From a checkpoint of a small transformer trained on Wikipedia: width 96, LayerNorm before each block.
Each number is 50 + 10 x the weight over its row's rms, rounded and kept within 0 to 99. Layers, rows and columns count from 0. The size before them is the row's rms in percent of the matrix's.

# layer 9 MLP up, 384x96, rms 0.236, rows 300-372, columns 48-95
089:47 71 46 45 34 57 59 60 46 56 49 62 68 72 55 62 58 41 50 57 43 35 70 52 44 43 30 49 33 43 52 45 25 53 53 63 56 52 43 36 40 63 51 45 63 53 51 29
101:56 42 47 66 52 40 36 52 46 51 54 60 51 50 42 48 57 52 40 70 63 51 50 45 64 59 43 56 42 56 47 45 48 51 36 59 33 49 42 64 33 31 39 38 57 50 48 44
085:53 48 41 49 33 47 61 49 51 59 44 46 50 43 55 29 57 57 56 52 66 28 58 47 51 49 57 37 53 65 54 62 46 57 51 63 46 64 39 36 51 54 50 59 34 35 50 54
103:53 57 53 66 59 53 31 69 41 33 36 45 62 51 61 40 43 49 48 51 43 53 45 25 47 53 40 45 46 57 41 40 41 31 39 43 47 60 37 38 75 30 62 49 50 61 36 49
096:42 73 49 45 38 47 37 54 37 43 68 45 49 30 36 53 49 49 45 46 47 37 33 49 43 55 41 52 62 42 57 51 48 50 61 53 43 29 42 54 65 35 34 63 51 49 60 59
104:49 54 36 51 30 56 49 45 45 38 34 53 33 50 61 43 61 61 37 46 69 57 41 52 50 53 43 63 38 59 32 54 44 39 58 58 55 49 47 57 52 56 42 58 40 31 42 66
099:41 47 56 57 57 60 38 61 38 57 71 30 63 51 36 41 44 64 40 58 56 42 26 50 54 43 57 54 55 49 67 52 64 53 40 47 46 56 52 40 52 57 51 46 39 55 45 28
103:50 57 59 53 45 48 33 47 55 33 40 51 39 59 48 47 34 47 38 47 49 41 62 55 49 55 43 54 51 57 56 55 43 42 74 38 46 29 40 47 54 44 66 63 66 70 45 45
104:52 35 62 55 49 31 41 59 58 47 53 69 41 60 35 55 42 50 43 51 53 63 50 48 39 48 68 53 41 51 54 37 51 57 55 59 52 52 52 48 31 48 53 43 66 50 58 48
093:51 40 50 37 61 53 42 60 65 43 71 66 54 50 53 34 52 49 46 43 52 46 52 32 43 41 63 38 48 49 79 66 62 46 33 69 49 53 52 56 56 51 47 61 44 51 34 50
098:50 42 54 66 45 38 57 51 36 59 39 40 53 38 30 45 56 46 22 60 69 57 48 48 63 34 46 32 44 71 43 52 64 55 55 57 41 49 40 59 69 52 42 72 46 49 53 63
113:53 40 33 52 67 48 34 34 51 37 46 56 64 35 54 54 55 51 59 40 61 46 41 52 50 51 50 55 55 55 52 37 58 52 46 67 55 56 53 62 37 43 45 23 55 44 42 30
107:30 46 39 48 55 34 47 67 49 43 47 58 53 68 33 73 65 54 58 53 47 60 37 64 58 64 41 51 47 43 35 59 50 41 50 48 44 43 40 44 47 38 48 42 66 47 44 51
098:47 45 57 45 55 48 48 71 55 37 56 42 73 41 70 47 46 37 53 55 40 53 55 44 50 74 58 60 63 56 47 38 45 58 45 43 47 39 43 62 45 64 39 45 57 61 41 67
099:47 66 53 63 66 56 37 54 52 41 43 44 42 47 57 65 28 53 58 45 68 59 47 43 42 32 47 55 59 42 47 33 25 74 39 48 54 28 68 62 50 37 43 58 55 63 34 58
093:51 54 38 56 40 63 55 46 62 61 44 38 60 48 84 60 44 49 51 61 57 28 43 59 53 59 46 56 61 64 50 45 27 61 54 53 36 49 36 37 58 45 43 56 44 43 35 56
103:37 42 45 55 56 56 41 62 52 32 48 52 50 46 59 48 51 56 54 59 48 54 52 40 50 61 53 60 48 49 35 45 31 58 66 46 47 44 51 59 53 61 64 41 44 62 46 55
098:37 46 55 45 31 42 58 47 49 41 53 58 41 55 47 58 72 37 61 38 45 41 44 57 36 45 44 40 65 44 48 53 58 49 53 37 53 45 47 47 57 72 53 46 43 57 26 37
102:56 69 55 38 44 46 41 47 43 58 76 56 53 58 47 43 48 58 62 49 45 72 58 32 57 47 53 39 53 46 54 27 49 45 64 52 59 55 39 57 57 44 43 57 60 38 31 51
103:37 42 33 48 36 55 67 50 34 54 49 45 48 50 52 46 45 38 37 61 49 49 41 70 53 62 57 59 60 39 48 50 69 57 50 66 59 38 41 51 51 46 45 52 39 63 24 68
105:48 58 56 57 67 46 56 42 48 46 49 46 46 46 35 44 42 56 51 45 50 37 57 51 48 41 52 53 58 73 46 39 40 31 63 58 39 55 61 45 49 49 47 43 42 72 55 65
098:52 45 61 48 41 48 51 51 48 48 46 71 45 47 48 45 70 48 60 36 56 57 49 45 49 43 45 57 39 43 58 51 53 44 53 46 63 54 55 59 71 40 36 42 23 47 38 37
103:22 50 43 48 43 50 57 46 52 38 43 43 42 55 46 46 59 50 66 65 34 55 39 43 52 72 49 46 59 39 57 39 49 40 63 44 57 41 43 30 50 49 51 59 41 36 59 55
097:61 60 57 61 41 38 52 60 43 49 46 44 56 64 77 63 46 60 54 53 41 63 56 47 50 54 45 37 54 49 52 46 41 52 61 59 47 36 50 54 51 56 53 35 45 60 58 40
104:59 58 60 32 24 46 44 56 52 39 39 57 61 34 55 45 34 52 52 40 34 41 64 45 70 46 50 45 55 48 51 32 26 35 50 59 57 53 49 52 51 61 36 51 54 57 44 54
102:52 54 58 51 47 22 52 48 63 60 48 64 40 42 44 67 40 51 54 44 60 59 41 35 30 48 64 42 44 52 40 54 46 52 68 56 39 39 56 67 55 50 35 72 32 55 49 56
111:71 53 48 45 46 43 46 43 48 50 43 52 52 50 51 59 46 45 47 55 25 49 39 57 42 37 55 51 45 38 53 58 63 61 58 22 46 64 61 68 54 34 29 45 45 58 48 42
099:47 46 29 57 71 48 56 31 59 44 31 47 55 63 43 52 66 29 41 37 61 53 43 60 64 43 48 64 41 61 46 45 48 56 53 58 50 39 55 60 63 58 41 35 50 48 44 52
098:48 52 67 44 57 43 50 51 60 44 41 56 48 60 47 60 52 45 53 48 71 32 63 34 34 51 58 59 40 56 54 36 45 37 69 34 45 41 41 40 34 29 48 40 51 47 65 27
104:51 52 47 55 56 47 49 50 54 71 58 67 37 45 55 53 52 52 40 49 26 42 57 56 53 48 49 38 45 68 55 33 53 65 59 59 44 38 42 61 56 61 41 51 41 53 49 41
099:33 51 57 64 49 53 49 54 33 35 60 44 33 40 54 61 33 37 40 41 48 46 34 37 59 51 54 49 39 64 46 50 44 65 54 52 62 43 48 55 61 60 50 44 56 75 61 52
101:43 49 40 28 46 56 50 42 60 41 56 56 62 56 55 53 63 56 48 52 46 41 62 32 42 43 66 68 58 52 54 45 38 41 53 43 59 63 45 30 49 56 36 40 52 56 34 51
102:48 48 34 56 58 43 63 51 33 53 31 50 57 55 50 68 57 40 57 43 28 60 57 50 54 61 40 63 65 55 76 35 61 53 54 54 65 55 53 54 53 44 53 39 58 50 45 76
092:33 57 49 53 49 43 55 65 70 39 32 49 51 38 53 54 54 65 57 61 51 40 58 52 52 38 50 54 61 51 43 52 36 58 61 49 62 42 56 39 61 57 30 47 47 61 35 52
111:45 67 57 36 49 48 31 61 56 48 29 60 61 42 49 51 53 57 52 40 48 54 52 32 61 56 57 60 37 43 46 47 60 51 50 49 41 46 69 44 53 36 48 50 63 40 49 53
092:32 41 47 45 53 48 43 49 56 46 48 38 52 57 60 48 41 60 36 37 29 68 44 53 62 60 36 55 30 52 46 56 35 40 44 55 62 42 44 55 54 51 58 55 51 55 42 70
110:29 55 51 41 48 39 33 69 52 34 46 54 48 56 37 51 64 41 50 50 50 60 53 54 40 57 56 43 59 50 58 62 40 37 57 46 58 47 35 54 40 73 50 52 64 54 58 68
102:56 43 43 29 41 47 39 35 60 42 52 44 49 38 55 53 62 49 50 53 40 28 53 40 53 56 36 66 58 56 43 45 35 72 47 60 64 61 45 57 61 66 43 51 74 63 45 39
100:51 55 42 52 50 26 49 56 68 54 69 42 59 61 70 28 53 41 50 62 48 49 54 63 50 63 66 45 45 47 56 31 41 54 42 32 39 41 48 52 45 38 35 38 49 47 50 59
096:65 53 36 46 47 34 55 49 57 58 63 75 41 52 53 62 42 36 48 74 33 52 40 42 37 44 50 34 39 64 51 62 66 57 39 56 40 55 60 67 66 41 72 36 45 46 43 46
104:60 38 49 29 44 21 41 30 37 64 40 36 42 52 50 41 61 44 56 37 35 57 51 59 60 34 68 34 50 66 51 62 38 57 62 33 45 60 55 40 52 50 61 57 58 68 59 54
102:57 48 59 48 36 62 38 51 48 48 49 62 49 57 64 52 44 61 65 46 50 38 74 39 50 47 53 46 47 60 51 50 45 56 52 75 29 54 34 42 42 42 58 58 48 62 54 61
099:43 30 50 45 41 38 39 41 51 42 63 42 41 69 32 37 52 42 48 48 71 50 44 56 55 31 54 50 35 39 59 43 44 60 61 50 48 48 44 45 72 45 51 43 49 64 48 54
107:47 48 41 47 48 56 36 53 55 53 58 45 60 32 44 56 54 59 62 66 41 41 49 50 51 56 31 68 56 45 31 47 42 46 28 65 61 43 45 46 46 41 41 54 50 46 43 49
108:51 40 44 45 56 40 42 56 54 44 58 50 68 55 35 35 51 51 53 54 77 42 57 51 52 42 58 43 56 41 53 43 57 56 44 44 43 49 40 49 43 41 59 41 49 61 65 31
094:42 42 49 65 65 48 49 46 40 50 42 34 72 69 43 51 57 58 44 42 24 48 44 47 57 54 73 49 38 41 60 47 45 42 63 44 39 52 61 56 33 43 56 47 50 54 56 51
099:47 48 38 40 47 54 61 39 44 29 45 74 42 54 27 25 57 39 49 52 57 54 48 53 56 48 52 66 50 34 58 40 50 49 45 55 29 49 60 34 57 51 51 49 79 53 63 63
103:61 35 32 56 41 36 59 48 47 59 40 43 49 51 49 48 64 49 59 55 52 43 31 22 47 42 44 37 52 69 48 52 49 55 56 66 18 49 48 60 39 41 65 63 64 45 44 47
087:55 29 54 35 37 61 63 48 53 38 44 50 58 57 58 42 69 37 65 67 54 41 52 54 41 43 38 52 59 55 46 55 34 50 52 40 55 35 45 56 43 63 48 25 50 39 41 40
102:60 58 48 49 48 44 39 39 61 44 46 60 56 34 68 39 49 63 56 50 41 34 46 54 57 64 50 47 55 54 44 46 42 52 49 84 64 51 34 48 56 44 36 64 38 52 44 55
103:48 48 39 50 46 48 37 46 46 60 45 50 68 52 47 50 48 51 44 63 47 46 66 65 61 68 52 45 49 41 47 41 47 38 39 34 42 55 66 56 56 63 38 58 49 51 46 48
098:49 62 47 60 37 56 54 56 42 47 66 44 60 48 61 25 41 56 59 56 36 52 41 62 48 44 51 66 33 53 49 55 46 51 35 56 63 64 49 26 58 34 42 39 45 40 64 58
104:51 40 55 42 58 50 53 51 52 38 27 34 58 64 53 47 44 58 58 42 63 58 50 54 61 48 52 60 73 51 51 38 34 32 47 53 63 43 29 52 48 60 59 40 45 56 56 50
092:53 42 50 61 53 46 42 43 52 57 59 53 63 43 54 57 53 62 59 37 60 48 37 51 54 54 59 41 63 70 19 41 58 45 37 59 42 52 51 33 49 42 42 30 45 42 49 55
099:38 57 41 39 57 37 66 34 32 54 44 47 56 44 41 47 48 52 36 69 31 63 56 53 49 25 57 34 54 61 59 42 44 40 62 34 40 47 43 41 51 55 36 46 51 68 54 54
103:38 46 63 41 31 53 34 54 54 40 37 46 42 48 66 65 51 49 56 33 53 54 46 50 52 32 46 44 38 42 60 31 59 41 33 59 59 48 43 68 30 48 48 54 23 53 47 56
099:47 69 42 44 53 62 34 54 32 52 73 52 60 47 55 60 46 67 47 56 54 48 38 67 37 54 78 49 55 41 56 55 59 52 35 48 35 27 47 37 65 48 49 41 39 59 51 56
096:38 51 73 55 44 39 52 62 64 48 55 54 44 48 43 53 57 66 35 63 62 56 48 33 41 59 65 43 46 47 44 47 49 51 50 61 57 55 62 64 46 43 35 33 57 56 56 55
099:39 29 51 65 42 59 44 76 60 51 50 52 64 40 57 61 62 60 48 60 37 57 54 63 47 41 60 45 53 51 51 53 31 43 50 38 67 53 64 55 63 36 43 46 47 43 55 64
096:49 53 54 70 43 44 45 58 52 61 66 49 41 62 61 39 46 52 59 58 48 25 64 34 40 56 60 66 57 41 51 37 38 67 46 46 62 51 53 58 62 48 34 67 52 55 51 60
101:53 50 52 42 35 48 36 57 60 48 51 69 35 40 49 55 72 59 60 65 53 60 39 56 60 48 57 58 46 46 41 56 30 30 56 52 49 34 49 50 70 70 48 48 44 46 62 55
106:35 39 47 48 37 54 69 54 59 43 42 39 49 64 45 50 33 59 43 68 56 55 51 60 66 67 43 50 43 54 37 55 64 36 66 41 48 41 42 56 39 37 46 43 46 49 58 51
098:51 52 51 62 66 38 38 63 59 64 51 55 57 45 38 65 48 63 43 46 27 42 54 45 53 55 41 62 51 38 44 41 59 42 53 64 47 62 62 64 39 54 35 27 60 51 35 50
103:40 57 65 41 36 73 51 73 59 54 42 42 58 38 34 58 60 60 36 48 43 31 47 52 57 47 52 47 52 55 38 43 65 55 61 56 65 41 41 43 48 54 49 53 40 46 54 39
106:47 56 51 39 46 51 50 24 58 55 57 44 61 41 46 69 50 55 40 60 61 66 59 68 54 63 52 57 48 56 46 35 34 40 54 57 42 45 59 40 45 51 37 56 41 50 57 55
102:60 47 48 63 39 42 66 50 42 39 33 67 50 50 44 63 65 55 75 60 29 53 50 68 37 71 79 43 51 50 57 46 58 56 53 52 51 45 49 51 43 52 53 40 40 53 52 40
109:54 55 52 41 56 45 45 44 61 45 68 50 46 41 52 48 51 53 48 55 52 57 65 54 69 51 57 35 51 40 38 40 42 47 56 43 58 30 58 57 28 63 50 39 68 50 68 60
108:68 59 65 35 35 36 48 47 64 52 55 55 46 51 60 63 54 58 58 53 57 57 45 42 41 40 46 43 51 41 32 61 39 48 57 47 29 56 58 65 49 53 57 46 42 35 53 41
107:33 47 38 44 47 58 61 56 58 48 41 65 60 46 47 37 42 48 34 50 60 33 57 49 52 40 49 57 44 55 45 48 32 50 44 55 62 48 41 44 57 67 46 46 53 75 60 61
096:43 36 62 30 44 50 56 48 68 42 47 49 46 47 51 51 39 50 58 53 49 21 50 54 60 42 57 54 63 54 54 58 53 26 48 30 45 46 51 54 72 50 39 39 59 40 48 32
108:58 47 65 52 41 38 41 49 61 46 54 62 64 63 39 45 69 59 50 59 47 55 76 44 56 58 43 41 49 52 34 46 54 64 50 50 60 48 65 56 51 62 45 43 59 57 58 46
112:54 60 43 50 58 60 42 49 61 43 52 57 65 31 64 57 53 60 51 43 43 48 51 30 54 56 69 53 38 79 53 29 48 40 63 50 54 27 63 53 49 46 48 60 63 43 55 53
094:43 57 33 54 49 61 41 48 47 50 24 40 49 51 53 65 45 52 48 56 56 50 45 55 52 47 57 51 58 65 46 49 36 37 73 75 63 40 30 58 50 44 40 38 68 77 57 46
# layer 9 MLP down (transposed), 384x96, rms 0.232, rows 300-371, columns 48-95
091:47 49 52 51 46 53 51 63 69 58 39 44 44 49 54 47 40 47 47 42 61 64 50 43 61 38 74 43 39 54 39 44 67 43 53 28 60 34 50 63 47 44 52 40 43 40 44 68
109:63 46 47 54 35 32 60 47 55 52 34 58 36 38 65 53 49 33 39 41 61 73 46 61 31 47 43 43 60 50 59 38 58 58 51 55 50 50 55 61 42 53 21 32 42 35 49 44
077:30 50 43 41 58 33 46 50 48 71 65 59 52 62 40 50 45 43 61 63 44 56 49 46 56 46 43 50 58 58 61 44 45 51 34 55 54 34 54 77 54 71 39 38 42 52 72 69
100:38 41 50 50 69 44 50 55 61 52 67 53 59 45 48 52 49 51 54 51 67 60 44 59 50 62 46 50 32 61 72 40 49 46 55 45 39 52 49 52 23 56 43 67 43 52 47 54
104:62 60 41 48 31 63 46 29 53 60 62 36 50 71 60 35 36 62 45 61 32 52 52 54 49 45 51 57 29 60 49 58 40 47 32 59 45 66 43 61 56 40 32 49 42 47 40 73
096:62 41 54 40 39 59 56 68 48 56 59 50 59 63 38 51 46 55 43 72 31 39 56 39 50 55 39 45 48 36 60 39 40 56 42 49 47 58 53 65 38 60 48 42 51 60 50 44
096:51 46 56 41 34 53 59 46 68 55 46 56 55 36 49 38 62 58 63 38 41 50 51 58 43 67 40 53 37 57 48 56 52 47 44 52 74 49 56 46 47 59 62 43 53 38 42 41
113:41 53 48 55 66 47 71 36 65 64 48 51 61 49 46 48 55 48 53 40 43 49 25 57 30 42 55 34 46 62 63 57 51 59 37 57 38 54 45 68 54 50 47 59 39 41 36 66
104:42 65 45 57 37 56 50 42 60 39 60 45 59 56 35 40 42 68 44 62 42 53 40 66 60 41 44 44 41 46 29 55 49 42 55 38 61 49 39 67 65 44 62 60 57 34 59 58
094:40 43 49 34 61 75 52 60 51 44 54 59 45 40 48 56 61 57 48 58 56 54 48 59 51 51 44 61 39 31 41 38 47 65 39 53 43 61 42 66 50 48 43 45 27 36 41 65
097:52 45 46 52 55 66 58 53 45 63 50 59 38 49 45 42 51 51 50 27 46 60 63 39 50 67 59 20 52 68 62 26 52 52 54 50 49 42 50 56 25 46 54 55 60 45 41 55
100:29 42 32 59 79 51 57 56 42 50 50 49 70 64 44 51 51 57 42 45 43 50 50 52 38 35 39 55 47 40 41 46 54 63 35 53 60 47 60 27 57 46 51 44 41 60 65 61
099:52 64 39 54 59 50 39 65 56 60 47 33 50 61 63 35 40 50 45 60 30 52 55 52 50 35 57 42 60 41 58 50 57 58 68 51 43 49 61 58 52 42 52 44 68 48 37 37
098:57 63 52 62 61 48 41 59 51 62 45 56 50 46 60 35 49 55 51 34 54 45 65 44 52 61 39 30 43 54 32 52 56 49 52 45 28 64 37 35 49 52 63 61 34 41 47 48
101:51 39 37 28 58 27 53 54 71 54 59 43 45 40 42 41 51 46 56 62 46 43 57 56 50 45 52 48 50 57 66 80 45 55 57 40 58 59 36 57 31 58 67 44 47 52 61 36
096:57 57 54 37 68 47 52 59 48 43 53 44 56 59 52 37 61 66 40 68 36 74 48 60 51 48 48 51 54 45 65 52 55 48 46 43 61 29 57 42 66 65 66 39 55 60 67 54
100:58 55 46 54 63 46 50 64 52 71 48 54 37 45 31 50 52 62 44 71 59 43 37 50 53 52 53 58 50 45 44 38 46 67 58 45 47 36 43 49 54 55 61 33 44 40 58 57
100:48 37 49 54 55 42 62 50 47 53 29 49 42 31 63 72 59 62 48 64 67 38 44 47 50 54 64 49 46 52 48 30 38 53 53 49 30 46 44 52 44 52 55 55 46 53 53 52
107:62 52 53 49 48 43 64 77 47 42 46 67 47 60 48 54 61 44 46 48 29 61 64 54 54 66 49 46 59 59 48 61 34 49 43 54 69 54 48 51 43 36 61 45 41 54 58 49
110:50 57 52 45 50 70 42 52 39 44 58 47 72 38 51 55 56 52 38 78 52 40 52 50 60 51 55 44 62 43 42 48 50 58 40 65 54 43 63 49 45 52 57 71 54 38 54 46
101:71 42 57 48 56 67 57 31 63 42 32 45 48 50 55 57 49 46 67 58 55 49 48 53 52 41 48 53 63 64 49 41 50 48 53 56 29 68 62 49 43 62 49 65 47 47 47 54
097:64 52 47 58 45 57 41 72 59 42 55 38 59 54 47 62 35 63 35 63 33 66 51 48 59 35 60 38 31 40 48 81 43 44 50 46 62 53 50 48 66 44 25 64 54 51 36 58
109:56 26 59 51 69 51 47 49 60 59 45 52 56 59 52 42 59 56 44 48 48 50 62 56 44 45 50 58 62 46 57 64 85 63 41 53 38 59 56 52 44 56 39 49 73 51 29 36
084:57 34 48 54 50 51 56 61 59 45 70 65 50 40 39 49 56 51 43 71 30 37 63 60 47 46 53 49 44 52 53 60 75 64 57 50 49 54 40 39 68 31 56 68 47 63 42 46
103:37 64 54 42 46 44 40 53 45 64 71 57 42 53 50 54 70 51 55 49 54 52 47 41 57 53 56 51 43 50 63 62 63 60 52 37 41 48 40 35 31 46 70 63 36 43 62 44
104:40 62 62 49 72 55 50 40 46 54 52 50 38 51 56 48 56 52 43 66 57 62 48 55 59 57 39 42 46 45 43 64 53 66 40 57 42 49 47 44 47 78 62 54 41 55 46 58
111:27 78 44 33 59 62 43 63 46 58 42 65 38 55 48 65 62 53 38 58 54 42 33 48 43 59 54 55 57 49 37 35 42 36 36 58 42 60 45 43 40 49 41 61 49 38 48 48
095:36 65 55 57 49 55 48 62 48 40 46 51 44 58 56 32 49 59 39 46 42 45 48 52 49 54 43 67 54 70 57 36 58 65 45 43 63 47 67 53 51 50 42 59 69 54 46 44
108:58 64 53 50 47 44 53 53 66 45 45 49 58 53 40 40 57 61 45 20 39 59 64 48 38 61 57 49 41 43 59 64 55 34 66 52 58 55 48 36 42 27 42 51 69 38 44 43
106:47 52 47 58 61 64 52 21 41 30 37 48 55 61 53 45 63 47 61 52 34 48 43 55 46 51 45 67 48 44 43 48 55 75 42 52 55 57 47 47 34 49 63 58 50 53 60 55
096:60 54 40 34 55 54 66 38 51 62 43 49 43 66 32 55 38 34 66 38 41 45 51 42 48 54 63 66 58 50 67 62 48 49 41 48 54 61 52 74 37 56 39 50 42 52 47 78
095:62 36 45 56 68 64 39 55 47 51 64 45 36 67 45 66 21 61 55 52 44 43 36 46 53 37 37 36 58 57 46 54 59 50 59 58 42 40 51 52 48 56 62 74 47 38 52 60
101:39 59 47 67 54 39 39 44 57 30 48 59 45 45 46 59 33 63 72 47 48 49 50 45 66 56 49 33 68 41 48 50 48 57 51 54 61 32 58 64 67 67 61 51 48 45 49 34
091:64 44 62 69 39 59 33 28 34 44 54 67 40 65 48 49 49 47 28 40 62 43 52 42 36 59 44 44 56 57 50 37 50 47 56 41 52 63 57 72 39 52 58 52 46 50 59 57
109:38 47 39 58 53 49 39 46 37 53 59 38 37 57 54 65 53 48 39 45 51 57 30 56 59 49 68 44 44 58 66 54 18 47 47 50 46 58 50 54 55 51 50 57 27 63 48 42
088:38 68 64 54 48 55 51 47 39 41 60 44 31 35 45 52 45 54 61 55 53 30 40 29 44 62 54 53 53 57 38 51 50 65 54 68 51 54 56 52 39 59 65 47 39 45 60 45
119:57 50 64 44 41 25 42 58 64 61 47 53 63 30 35 57 65 61 49 48 50 64 44 50 41 49 41 58 36 49 54 47 65 43 41 57 69 46 48 58 41 32 56 66 71 51 50 50
095:36 51 55 38 41 61 55 59 46 51 62 57 38 50 65 35 43 55 43 73 55 49 34 54 36 56 45 32 61 41 51 48 62 44 33 43 57 39 61 42 41 64 60 49 49 63 62 59
100:66 61 51 42 51 42 44 79 56 58 64 54 62 66 32 54 46 43 59 54 56 47 48 49 62 38 43 56 26 57 39 44 49 46 46 53 33 51 53 50 40 73 51 60 53 44 47 53
102:67 55 59 29 68 50 53 51 37 51 47 55 57 41 58 20 38 57 47 56 49 50 87 51 45 45 57 54 53 38 62 37 47 46 48 49 49 50 61 59 49 44 30 37 60 61 40 38
103:34 60 29 60 63 60 52 76 49 36 43 81 48 45 46 55 55 46 55 59 41 52 64 66 43 51 60 48 47 58 52 57 56 57 28 58 37 55 55 40 40 66 35 42 46 54 34 59
104:49 64 44 58 50 43 43 49 36 41 54 55 58 52 46 48 52 53 32 61 50 50 48 58 51 65 67 48 54 49 51 49 61 43 45 66 59 40 35 37 38 29 41 68 37 47 67 47
105:60 53 40 53 49 65 46 47 64 44 37 52 42 57 39 41 52 62 30 46 61 24 53 53 45 56 50 31 49 47 45 47 46 59 42 66 59 45 47 50 64 65 53 42 41 39 66 56
105:54 58 60 51 65 66 48 48 57 50 59 36 58 44 49 68 34 42 48 44 56 42 62 37 49 37 43 50 36 48 36 41 61 44 39 47 43 39 51 56 37 25 56 51 60 41 29 37
108:67 48 40 43 35 40 49 54 50 70 58 52 74 62 36 38 49 54 53 51 41 35 71 59 51 51 59 52 53 49 48 55 61 61 49 61 48 46 46 53 41 51 52 52 49 57 47 53
083:53 58 38 53 64 51 53 52 49 52 44 55 45 41 52 52 43 41 52 52 57 38 45 30 47 32 59 38 67 53 45 57 63 27 54 41 38 41 53 62 41 55 38 47 65 43 55 45
099:58 44 49 58 61 54 56 47 61 36 60 54 55 36 53 55 38 57 46 41 45 40 42 53 29 41 42 56 47 45 56 48 46 54 38 55 61 31 37 73 43 61 45 40 58 41 59 44
108:55 60 62 44 39 58 46 56 41 49 55 63 38 51 60 48 50 38 48 50 65 49 44 41 48 49 58 18 54 34 40 46 60 67 50 51 59 55 43 58 54 47 48 35 39 44 58 38
088:56 52 59 43 51 44 44 33 49 59 45 49 47 59 41 37 60 51 53 39 52 72 48 54 59 47 61 55 27 58 38 55 52 51 66 45 65 42 26 42 49 34 41 54 46 47 54 69
107:53 62 52 41 58 60 44 53 32 42 44 57 54 31 37 52 26 56 49 65 36 55 37 57 64 59 50 42 42 57 69 47 32 34 40 33 48 31 49 46 52 69 47 50 52 43 53 43
108:36 62 63 48 43 58 58 40 35 58 50 44 48 58 39 67 36 54 48 59 31 58 39 62 63 54 37 49 31 38 48 31 59 55 36 43 64 44 47 62 52 51 52 61 53 51 62 46
108:54 55 54 59 51 57 46 66 52 53 39 51 39 62 55 45 60 39 69 50 47 61 45 45 52 49 52 53 66 64 71 69 37 53 46 43 57 53 61 51 55 44 38 49 49 48 61 48
093:55 39 54 46 67 56 34 50 41 62 56 47 51 48 44 41 59 64 46 42 55 47 51 44 47 56 42 48 56 27 74 51 58 64 47 48 37 50 64 55 47 50 59 43 41 31 52 34
102:62 49 33 39 46 43 57 36 44 32 67 61 49 61 56 56 40 53 40 60 62 61 33 59 57 61 58 66 36 36 48 49 46 49 45 35 50 43 52 45 48 44 49 52 40 52 60 44
095:52 48 51 48 44 39 46 53 67 41 51 55 64 54 64 44 58 65 54 42 49 52 52 40 55 55 50 70 53 52 41 50 57 54 47 68 55 60 20 70 59 50 66 67 43 40 56 41
099:54 59 53 52 48 61 51 33 72 55 62 57 58 54 53 47 32 43 48 37 45 51 62 42 55 52 38 57 45 43 77 38 56 63 52 36 52 48 53 81 36 56 42 44 53 54 47 54
091:43 45 52 51 30 50 68 61 54 34 57 56 41 48 53 46 56 52 61 52 48 36 66 39 36 63 70 40 62 52 42 50 52 32 56 43 71 52 50 46 42 51 63 33 48 48 53 47
092:51 44 65 41 48 51 62 50 50 57 61 41 43 52 48 55 40 60 73 23 56 42 56 70 62 37 54 53 53 56 41 53 56 50 42 36 66 39 56 53 53 39 57 41 61 52 58 57
109:64 43 59 60 27 43 44 46 58 46 53 49 61 43 62 36 38 63 44 43 40 48 49 45 56 55 46 47 49 48 43 48 64 61 61 37 67 40 49 47 56 37 61 45 51 41 64 66
101:72 64 54 43 44 49 39 64 42 47 44 58 61 37 48 44 55 59 71 44 52 63 35 67 52 50 43 38 50 51 42 68 55 52 59 51 59 60 68 64 60 49 55 44 57 62 68 57
091:23 54 51 51 45 35 59 60 47 55 62 44 70 73 54 60 53 55 49 34 37 62 61 47 58 63 61 45 45 46 37 62 54 56 55 44 64 47 30 43 46 41 41 43 46 44 59 48
111:42 53 41 48 55 55 57 45 55 49 31 65 57 68 57 47 57 28 64 55 36 46 50 57 34 47 48 46 55 52 49 62 40 64 40 51 50 60 40 67 32 61 36 60 44 33 38 55
089:63 57 48 45 73 47 40 35 54 50 40 62 45 41 49 42 59 33 54 47 38 52 61 64 41 23 54 50 55 43 69 48 45 59 39 47 54 45 66 48 49 64 67 42 52 37 48 57
097:63 38 39 29 37 54 47 50 57 39 50 59 51 37 49 62 60 45 46 56 43 50 47 37 44 32 56 47 37 40 51 67 49 37 55 47 51 56 56 56 55 60 66 48 47 52 42 40
108:56 40 40 47 52 28 64 41 61 50 26 62 46 47 41 31 63 39 64 47 58 37 44 56 64 33 45 39 38 55 57 59 61 56 45 78 49 51 54 70 49 54 58 35 56 47 52 52
091:50 54 52 49 60 33 54 78 38 57 73 56 41 63 45 53 44 44 39 60 55 53 69 41 54 38 32 52 56 55 53 48 61 59 45 55 56 62 55 58 52 44 27 48 38 62 51 38
101:47 64 55 54 39 57 53 56 58 55 39 33 50 42 54 07 53 40 51 65 61 55 59 48 52 62 46 45 44 53 50 63 45 58 58 53 52 58 42 39 56 45 59 44 53 46 32 53
099:41 54 49 63 46 64 56 44 56 62 38 52 70 67 75 41 49 53 57 69 31 54 58 39 54 54 49 50 56 38 47 53 56 38 64 67 60 46 58 53 59 64 40 55 47 48 52 62
097:47 64 74 53 43 69 52 42 40 42 62 26 44 58 68 59 42 55 56 51 36 65 49 57 52 55 53 50 53 67 43 47 38 64 55 52 40 70 42 48 44 52 41 42 68 45 54 49
096:22 41 33 77 56 59 47 41 54 63 45 27 46 56 54 54 40 50 41 40 53 70 55 60 51 56 63 50 29 58 44 43 49 44 65 56 51 40 62 44 50 41 63 64 40 62 49 57
092:43 69 50 48 53 49 51 42 61 55 37 49 48 45 57 52 49 65 58 45 70 50 68 35 55 48 30 43 36 47 54 48 42 43 56 51 59 53 56 49 54 53 38 76 54 27 46 51
120:34 43 42 46 72 70 40 51 70 52 43 69 42 40 68 42 59 57 37 50 35 48 46 38 46 64 43 43 49 51 48 35 38 49 51 58 59 44 41 57 64 61 55 59 71 36 51 62